From a checkpoint of a small transformer trained on Wikipedia.
Training: 419M tokens, 3200 steps.
Each number is 500 + 50 x the weight over its row's rms, rounded and kept within 0 to 999. Layers, rows and columns count from 0. Numbers have three digits each. The size before them is the row's rms in percent of the matrix's.

# q: layer 4 attention query, 224x224, rms 0.0857, rows 59-63, columns 0-111
# k: layer 4 attention key, 224x224, rms 0.101, rows 59-63, columns 0-111
# v: layer 4 attention value, 224x224, rms 0.0585, rows 32-54, columns 0-111
# o: layer 4 attention output (transposed), 224x224, rms 0.0509, rows 32-54, columns 0-111
q59 086:536477521460494482549551559501502434484463427592526528452552491499618514475433499445473462413588515484539469464593449515459427460408551521468429495522572531469397447487495511472486404490562437392502654482523527628462506574427524509467449504559473526494467449565563483413482456497562570413503515448603561511530575536520513455393543522478
k59 175:517494513432488503493556532480430446458502425565482529447490498543587492449437538530434481464589493516428461494521517489467488555465591501492492552524505491510463513531478430534572492482501463425471631491446448552517496609485478509416435511488388494414512392536600384470495409557511546463520467502539545488557535492541543486431564545533
q60 084:503493472410508492452501578525482477485426412566543468524597494547600465454423520477503510449587593453494432427570472503456440484426528517502475540479495521475474492522523499507472408482551463480450598488522498527418445572480534500475502503539472517477484459644521479478499486436502566472478534444552511492474540482473503415423496538458
k60 166:530472526443496514477559539479429459470493439582487500430470509518596502445438561535446509474570525540454487476504502467474482546463608482520484568516520477511466495514501444528559495471508491444491643485436444526516470622484481535431437529482389506429508389537594381463513412539512526471514476504513543478563543466546551481428555529511
q61 088:460547465617525541511458415523464583436561601403481498478486567451420509519555517504490551582443513503467462511443494491501616564562413436518538470509486465467578546508482491519483629535550507540488398535420516376512582435552530474510540454505557502487529532455429510529501566493408487582449501522433489506467432503456521487539434515557
k61 169:502496486571543501517459460524556564537499594445494495554529514452407530530542493464546512526413518486586513547489497507534527460510398489503489441481468508496522481470532552453424519531506504561515379508553587454480524368516539495606558485521615516578484594483383587526462593471485470524491536467448473511426471473470438519571435471460
q62 073:526495519442515539475591600541526481472473420587497530489542471518567565494392440493507456408542448511547536508562509528481434463462617521474462555499541520533447529483453485468510411460496532399486577468512478599552457518503484497483444495480430485476444482568623405461475364538546484429538500537572491424541582512617528467443571504473
k62 141:501511520445468540453541535459414448456535391577495533460490508533579473443451488542454507444599472534440461482502499539487481551492598502491524558517526480524482523525440437535568496488503489432481618455466440537539495597470462509398445473494407490396508419516625390477507438553519544474507471525529534455567546507561565495396507527523
q63 076:520474515460471592498643542481485477464510450530488510489548458534632573522431467462467454518553458514472471439501491452528386390497538513480429505581532462511387495426481428499499492506584517472493585466521484564544465505515508496430426547563455510407482503581578412430575442493579545420515518515566521442528567535518505474400575512462
k63 147:516531544454479531457548525505437467451519408573500528444483504553584498438446504544444497462600462542448491488494504522492489521483582508505494557543543491509497497528461444557585514512499483429472606475480449526567506605472479522404466495497407482394516400537621377485498431570531556459537489532526543484576498493551549523394545542535
v32 080:543561530434419520494437566476418472439536618486524508555573500554563504552484511539538556478431519493498517377531495520494541471524476417625452564461520493521467505489488439504545507555439556456478456481554510492523432495449615450520477452548556470486528565419431444505492457571599494419383529429447552577499513504603508534512490470450
o32 061:460462529517438576375444546443610516529472476515427521516423575445485479457491437452460475435514408515599594589466457501509584330417565541415480524557503576544529508394492508500464496511477418559503531533501465515514483501549471539473494515529497507490479519473574510470494488522450476551620461519559511592479462518441487430492480560544
v33 080:536469517469453552482581506442508498460455465441515490493491544491545524446507573532393484583477510498554435554573504479527627582511481411489477621467511478521510612538466583479503543464502432487580450453449469498483477422439454456537499568480414399546509464549416428484570532380520494450512547431542469485397457472438499480539426444598
o33 055:541518489477472458520495477555444558498592491485485502447486506459456482562555460445548397497459497405409555455393524454516532516494484556469569465398475608584430445487510432506500470529558541457440444536466588514531483480486498574558541498591607539498541488470463584618415474488551549520512523510508534438456596582478543478475495556405
v34 076:578514518467478534460566519528554586521488450497463446521533532545477489512498547512462490462474550550453442551542439567544515425554490491488558507636471514592542563440479548551452489500432554435531462548401605510591578458432579432550559431637490422439543545546481512556541585426579482491490431545553532556602496428524480516519537565502
o34 058:497565519497495371535453420608468463461438600559507431542444550404416519543537390479482468515437509502508495491337494604381593578517503473531485470358512507408508480535531522516564532509635507521599480526555436556422487502516430496475473530522536565586543591473513524585495473462555481547451515493467564476469498548472529460502487489504
v35 084:522493591482462501461487600453442366616535562517502575502501477497470477488548566521469432445496565572434480519457452464519532524601508503424503466478544567533580579417474500529531535604489442433491514463514484493480499444581528471450534568556568524504556501483470499576490525505471565521588498474467463471448532496594500398438533503404
o35 058:484559445471499453553584425479596451443502469466513469561537517552615554464488502461493494491556578479497394408572562519443462568450594519560441574373499460520471491551463490423502484457585478523553491481473568645468470503507498402562477495504398522479478448462549550489488533463539418427479527446552531387530469524511476557502519510509
v36 084:511516484487558521508508479506535465515451511526542522453487505527530558443383535530532424462462438524501425585593488497581530504480545457438529477528473602542523459573566467520445469546381457394562470478557445418367552513473475473440553563389439513486517515472521489594558548432497475461493507555540578535386522490419585523456567475373
o36 063:477525509449482422484622466507491503415605489505478481525472487495536480534577458428539521432515497491515642460402517555421489601493465532630553555481405457506475557424504432454617468477629556481443474465450576549520543524494529486480473459535531452527471513513474528469518426487468465541537458340488424444562439578466415479552415474523
v37 066:473595510445645499459583543471553559526484505443464456532516517517488499589464494535522450516484408453429408537454529563442449436571519513460567449475602547497495448474542599450535462507500481507540414426528500456483471534457451481423477450434470477536518597571497553439553454492417499467488450509588464580483509548419522478502453456463
o37 059:487454493537413425529486389504536442585529513470551531470493439549485558563598520474495417537505660421435506443468559576546412524503478509528432495492521431449476528535433409498449488577550486544572538439492628552536496460521449497579506520568493533471518440464487460588446511438493610585478454495560454517568402431511438502533546510455
v38 084:443539481533444564582452474497432458521469458471567530538555444442515420585506510472542484465562471527466504341445533463595429356499451469486492544524514526462507454570537477489415541529492537447458469557445449465501519417535563501419464472586550509478504480441491449517450495485476443505540473482413467549571482486505610453492508422458
o38 063:507479552419590425455581511493518539528505372555440457448561522593581517509442512486521488565563529440493522580463510469514503546594543498456486474549466499563538515461472451529541476400493532357528487427560538470539522528467453464502459478484421426531533401617483519422461402511556477540493552493590526430494574561445481506496527489499
v39 071:592459418497461537421535492537450517590420481482494408507525494514465513565515440416443531484474490456487472486551462430531421442538562465557558407498485566502514606484517497547540364534448418449483513474552520605480582467456586532514547567590481550480495426455485482477455453559513530470541457568496506479452518564481487466550445481458
o39 061:501488536512469492565541459438367474425502396448537467524508458497605555515493553496523544476620459507487489491491513576384568535486499515431433495521458438523471611447447464535537507513590464527563460458464467447546411371492535474577499551523420559487481582568467532547527520442534486517547521406498476484502532391542505516542511540474
v40 072:486548467481510386511394501524561434519439478518502461515503462543502524456540523417441496467478487486563521483572462424553481522517582472604509515412575621482499538468469461486390504462509526527488577456548538525400489528476425462460616525425538492468533420458459518524442571473458470490536402501490479462482549473429567597442524429466
o40 067:415471510503563511455549501445445535407501601476440500546465579508467426591442352555570458603488443606487533532447498520386492496529503461549497489524527415479473423474437621476512491503543493515504516549551469461455537531492550482466490529485578488536504579575543545482577424460515415560496505574539520491532399495469517480541472394532
v41 074:448511566493528460475449484555483533488476505505572514577372492542537479505542474491520486557509493457438529424427645454487509572517541537456515447494557398585386503534480507450498570449497444528471609530443510483397506479524468493505420489478527514413565471495599464497497568521503409533429455520499464505466456492515482463515496522514
o41 060:450547463459572499577532478526598435555463579498473491428603429543424463496493541541535450475503573482530449556550450516507533571543457488464485500574547540528592497398544466628493464547463477358597439453577552412456564553520431492467552484515444506498464451562458504533546458517550525369536534538519516456470506537479436502523417449497
v42 071:456533488536506517576598456401516522530454549518518491522437548568493567373455531537569453442566371533468517508506477500476568624438492415504542563490528561511522546453450467524508472461529519489485528506490533457558566521474498595517487471379554449464458422511519436550630513535435482432527485404474464425518473510508550455471468541553
o42 071:474467571505525477436379546494441483374501494508510499516536506460504518507520414407412503526433581543434520419474537539469423496484539491510456471455469474544420511481516421456512522520412465544340587629477479624383499532548484438433478577535434522501570545457548527556425500476438424552548487544522519478580578465539552538422557463497
v43 077:553491390444483441431479532495547609400531553480585539421524617428570465467432424651484434497476489540458546572509473432448502556501492515559504424454496435616493547454415453507495560502512424504382499463526471497482493513467484528534484556457505401489572480465490494448475463488519452520403523458482497500448472592483457528442485538595
o43 068:458499608490540445454379400470507481561400525506500501520430546575548547497482550477474480523484494547507463525486496529408500546446467480382487562527516561458541523531576498500620464579578453527647468496532558525525483560553473522514443563507530560450452514461505493521559424469508530484503467515474544580461544446542474516517603483489
v44 078:506412506496521493494467445475450406482532476596450563530481438503442518615542534518508482513421471530454519571504469491415539511552554557589522489413540468411454558472527553489547479505421453526489542457453512526425473547599556543501540506425458376547584482481438541538514522519556508575441496508519541466523470500420510533492552520509
o44 053:525542607452461448471477442494565512530433495495462479467507584485578489494529553425458526492452499514488494511386587482544481520520562522454524513644483442529578435468570436573486479487451529398503456629490510551503462400450439543530469549506510467445532577474540411477391524488480430537497595480578525527457524544551515475454491490588
v45 078:572614492554529503507561535464493483459552512510564525548597552460529491472436396525500514506436473492537515395467459458550446519451578538476528480471511572555506489530566463477476600499532502431497519530483493389550492516507458437463519575535504484381444482560531473484387488435473457532541490503513461438578500439560600483479521432484
o45 064:444513517444519471511505493450444436592569421592502472429385475418552448547488445442545462529490566504451515481528531485532519484547504503503313454526460494465448452551450470423530440455522522641520453498542444523454580588505514509563485530551433455520517438498484473426565461589525480534533488566453572496526511575450507519484486503496
v46 071:644571518495464526421463552511459470548501476396533598492538512439593491506507537444532499461429546593436522488450540475477553555600451584493551448471474502486579547530510540570446490630475435500463389444505516473500445475522530488508505616653492467464546453420582557500373582535419509526437506497507452521489533584508514469479508455449
o46 067:494506410455495423489599454639512561579521525532438471459451512489512477523451366525530410442591574463573545504516497441583465522485550505496390513504481553478529468430461473531506543433449435602569569551500475476491496557546446442436460430387529519553532572547524457490571463458505558577471504530436534503594505588463539505459532410440
v47 066:496409491472604575508478557511466439587568582459529519557524423520556410573539490517498548501543448527442622545537541450421499500551428523488497536379537485466504425468592579553504504480441538529481492490501487524506531508467478527530569507517464526535539536410474466472469466407456471454584505563496494435476416565583517453588430485484
o47 060:468642450509425474453556531558483455471532434488443559589485504456487499466440442453472482474519471499490445453494524598620523483467642508505549500603524552535582471504440465528512500544554505513520440537508593481453395491439444467516447546351457483483483512506555578559506429493506494526440533489537525498490563651467422520475496468488
v48 072:388570571462457595477471456562466556475507502478538483533546472527480509488607522492495541447558539545552410507462492466425383480519489582480502474592477507528429484501441568481432550547493498598521496504527477499458450444483513450550474532536499520569527467478432454478463442546485449537517413575465542490506469503499409545558558522425
o48 061:520440436503468491498497549504511503530483499483529511555424414486453413489368509522485433539456407497443523526551484458566575557466442498547521520498424479374570472487553470512475405514557588432555628515536507534481564498432457483431495475559545515469557522510576454479552529510428506540522485446461589616560553538519579482415427547459
v49 086:563540499496453497490594475506525560492511492489462517405482470533504498514558410430552589497538489481553459475465504563459473398512471540532462494587582494439580519496543559449504445542427584398549571489482346500550540460478552409545517451560528447550491548560428566481559448577465527537574478511595529453635474501529483520517476497512
o49 067:467530569467474595471473573582418483468553453527565528536557513426527476516531535458426491395474458539476548433476484441413434476473451495514402495416412474486472466526472505561507513532519460557447467545492547538500476498549499494564449519546565507498493516412544413562466495535578480437546482486424442467411501495531462497495485558448
v50 071:557439516493397517512506428504493550493571512497483430512453572500565504454592466504495624532576421481538469555490548451495506493511423455571461574513525501546543438509547537554522474510376541464573553490357419478565458527562566429484547577493476502526601545523484453487595519513475452483505552544488498507514551469426531518460619539566
o50 069:520492539494530552492573482590488480435488488601485475451550395447502446472429480449461493463490475542517475426584407618467568564490625553470515514448549565449475543493447577472548524492459533493473585498477539587551508495532461544487561458537497512472469417533533449592471533557550564435549457516455578428583519550551488429511468538482
v51 083:385470513538511516530509464471531510430580542556531499386510427556468454588479558473521552386542459457421521554562495482414365474551516464488447583566572455487536516494510432511471502525447512531491561549512403589387485482531535504577586483497491483466432496513535546522414495547425482529547472462513577396521552491497480515476433519401
o51 070:528476517385528506565446552579478527537519495494522502576554541450541468518644489471525469496425495542475564445453473556430514475385463560539560397466439477515509469559444468466462491524544488414485478513458567357534451522534403507507369588574538578483522464452439508550518507504582524522436506523469468550498422534525515533521461487545
v52 080:506518484500495490451437545490413539465442518453521435409559523515449405539509434458544579566604457539510503386446474561551391434497555494479476495611448571480456489479472439441534509419520470506494493445502516453546548505494491433567444379635588571417457535503391469538360546505532450574523516621491481569486468471514516562519546546521
o52 071:335513430501508587489531577473579480505466469631497434433454465366547507493578533485535542471407526495491482429569459502457517479538442568538454498446493564460533536541533563490450480564502539463501456540516443510468449484530516520422503451544490517530495562493530553476540499502570560414499471481527566372582511520495540413459408506440
v53 069:577486473563515563510474466518528483526498564514498515571398402554513476494510462482500579481576494488421461484471545491501465505487536425501509525537434433573478457560577472513442494505499447491558512415499523459539526466461423537462423458507373508509487567584502532607553620514467476439391485488471444544473571505475439442412497517419
o53 062:436510486580647434418578473470522555455517511435459440509546464492439478501459450429515463576405472509554569550471524618581531486549441555534517474512563516532611489416470532480429525478512589379532362464463485504476473513483471462519583469468632460519538552460454536425551472514435529599540535461496510534535481530455513565557494460444
v54 071:440491546525525488529488566515506403540514512416452575604414558534533466513565617640469469499412497571526516488529498541493567619498517490461468558462487560476413513482555512607536528489502441442519463477533537465506493528545496464496502537412466422496539430523428518561600482565536504574466556416516515484591524528482560376541610490486
o54 063:505550569490412435527444532594518616494485443564485494535531571522465602563469477420562351453536565478467461563466474527416583541432472488497459426504485355605580462462443445514498482429580559500467576523509638508468522542446430484565511548549485533514376495533499461554473453557526512482491443507510464576445525609506438506498465544527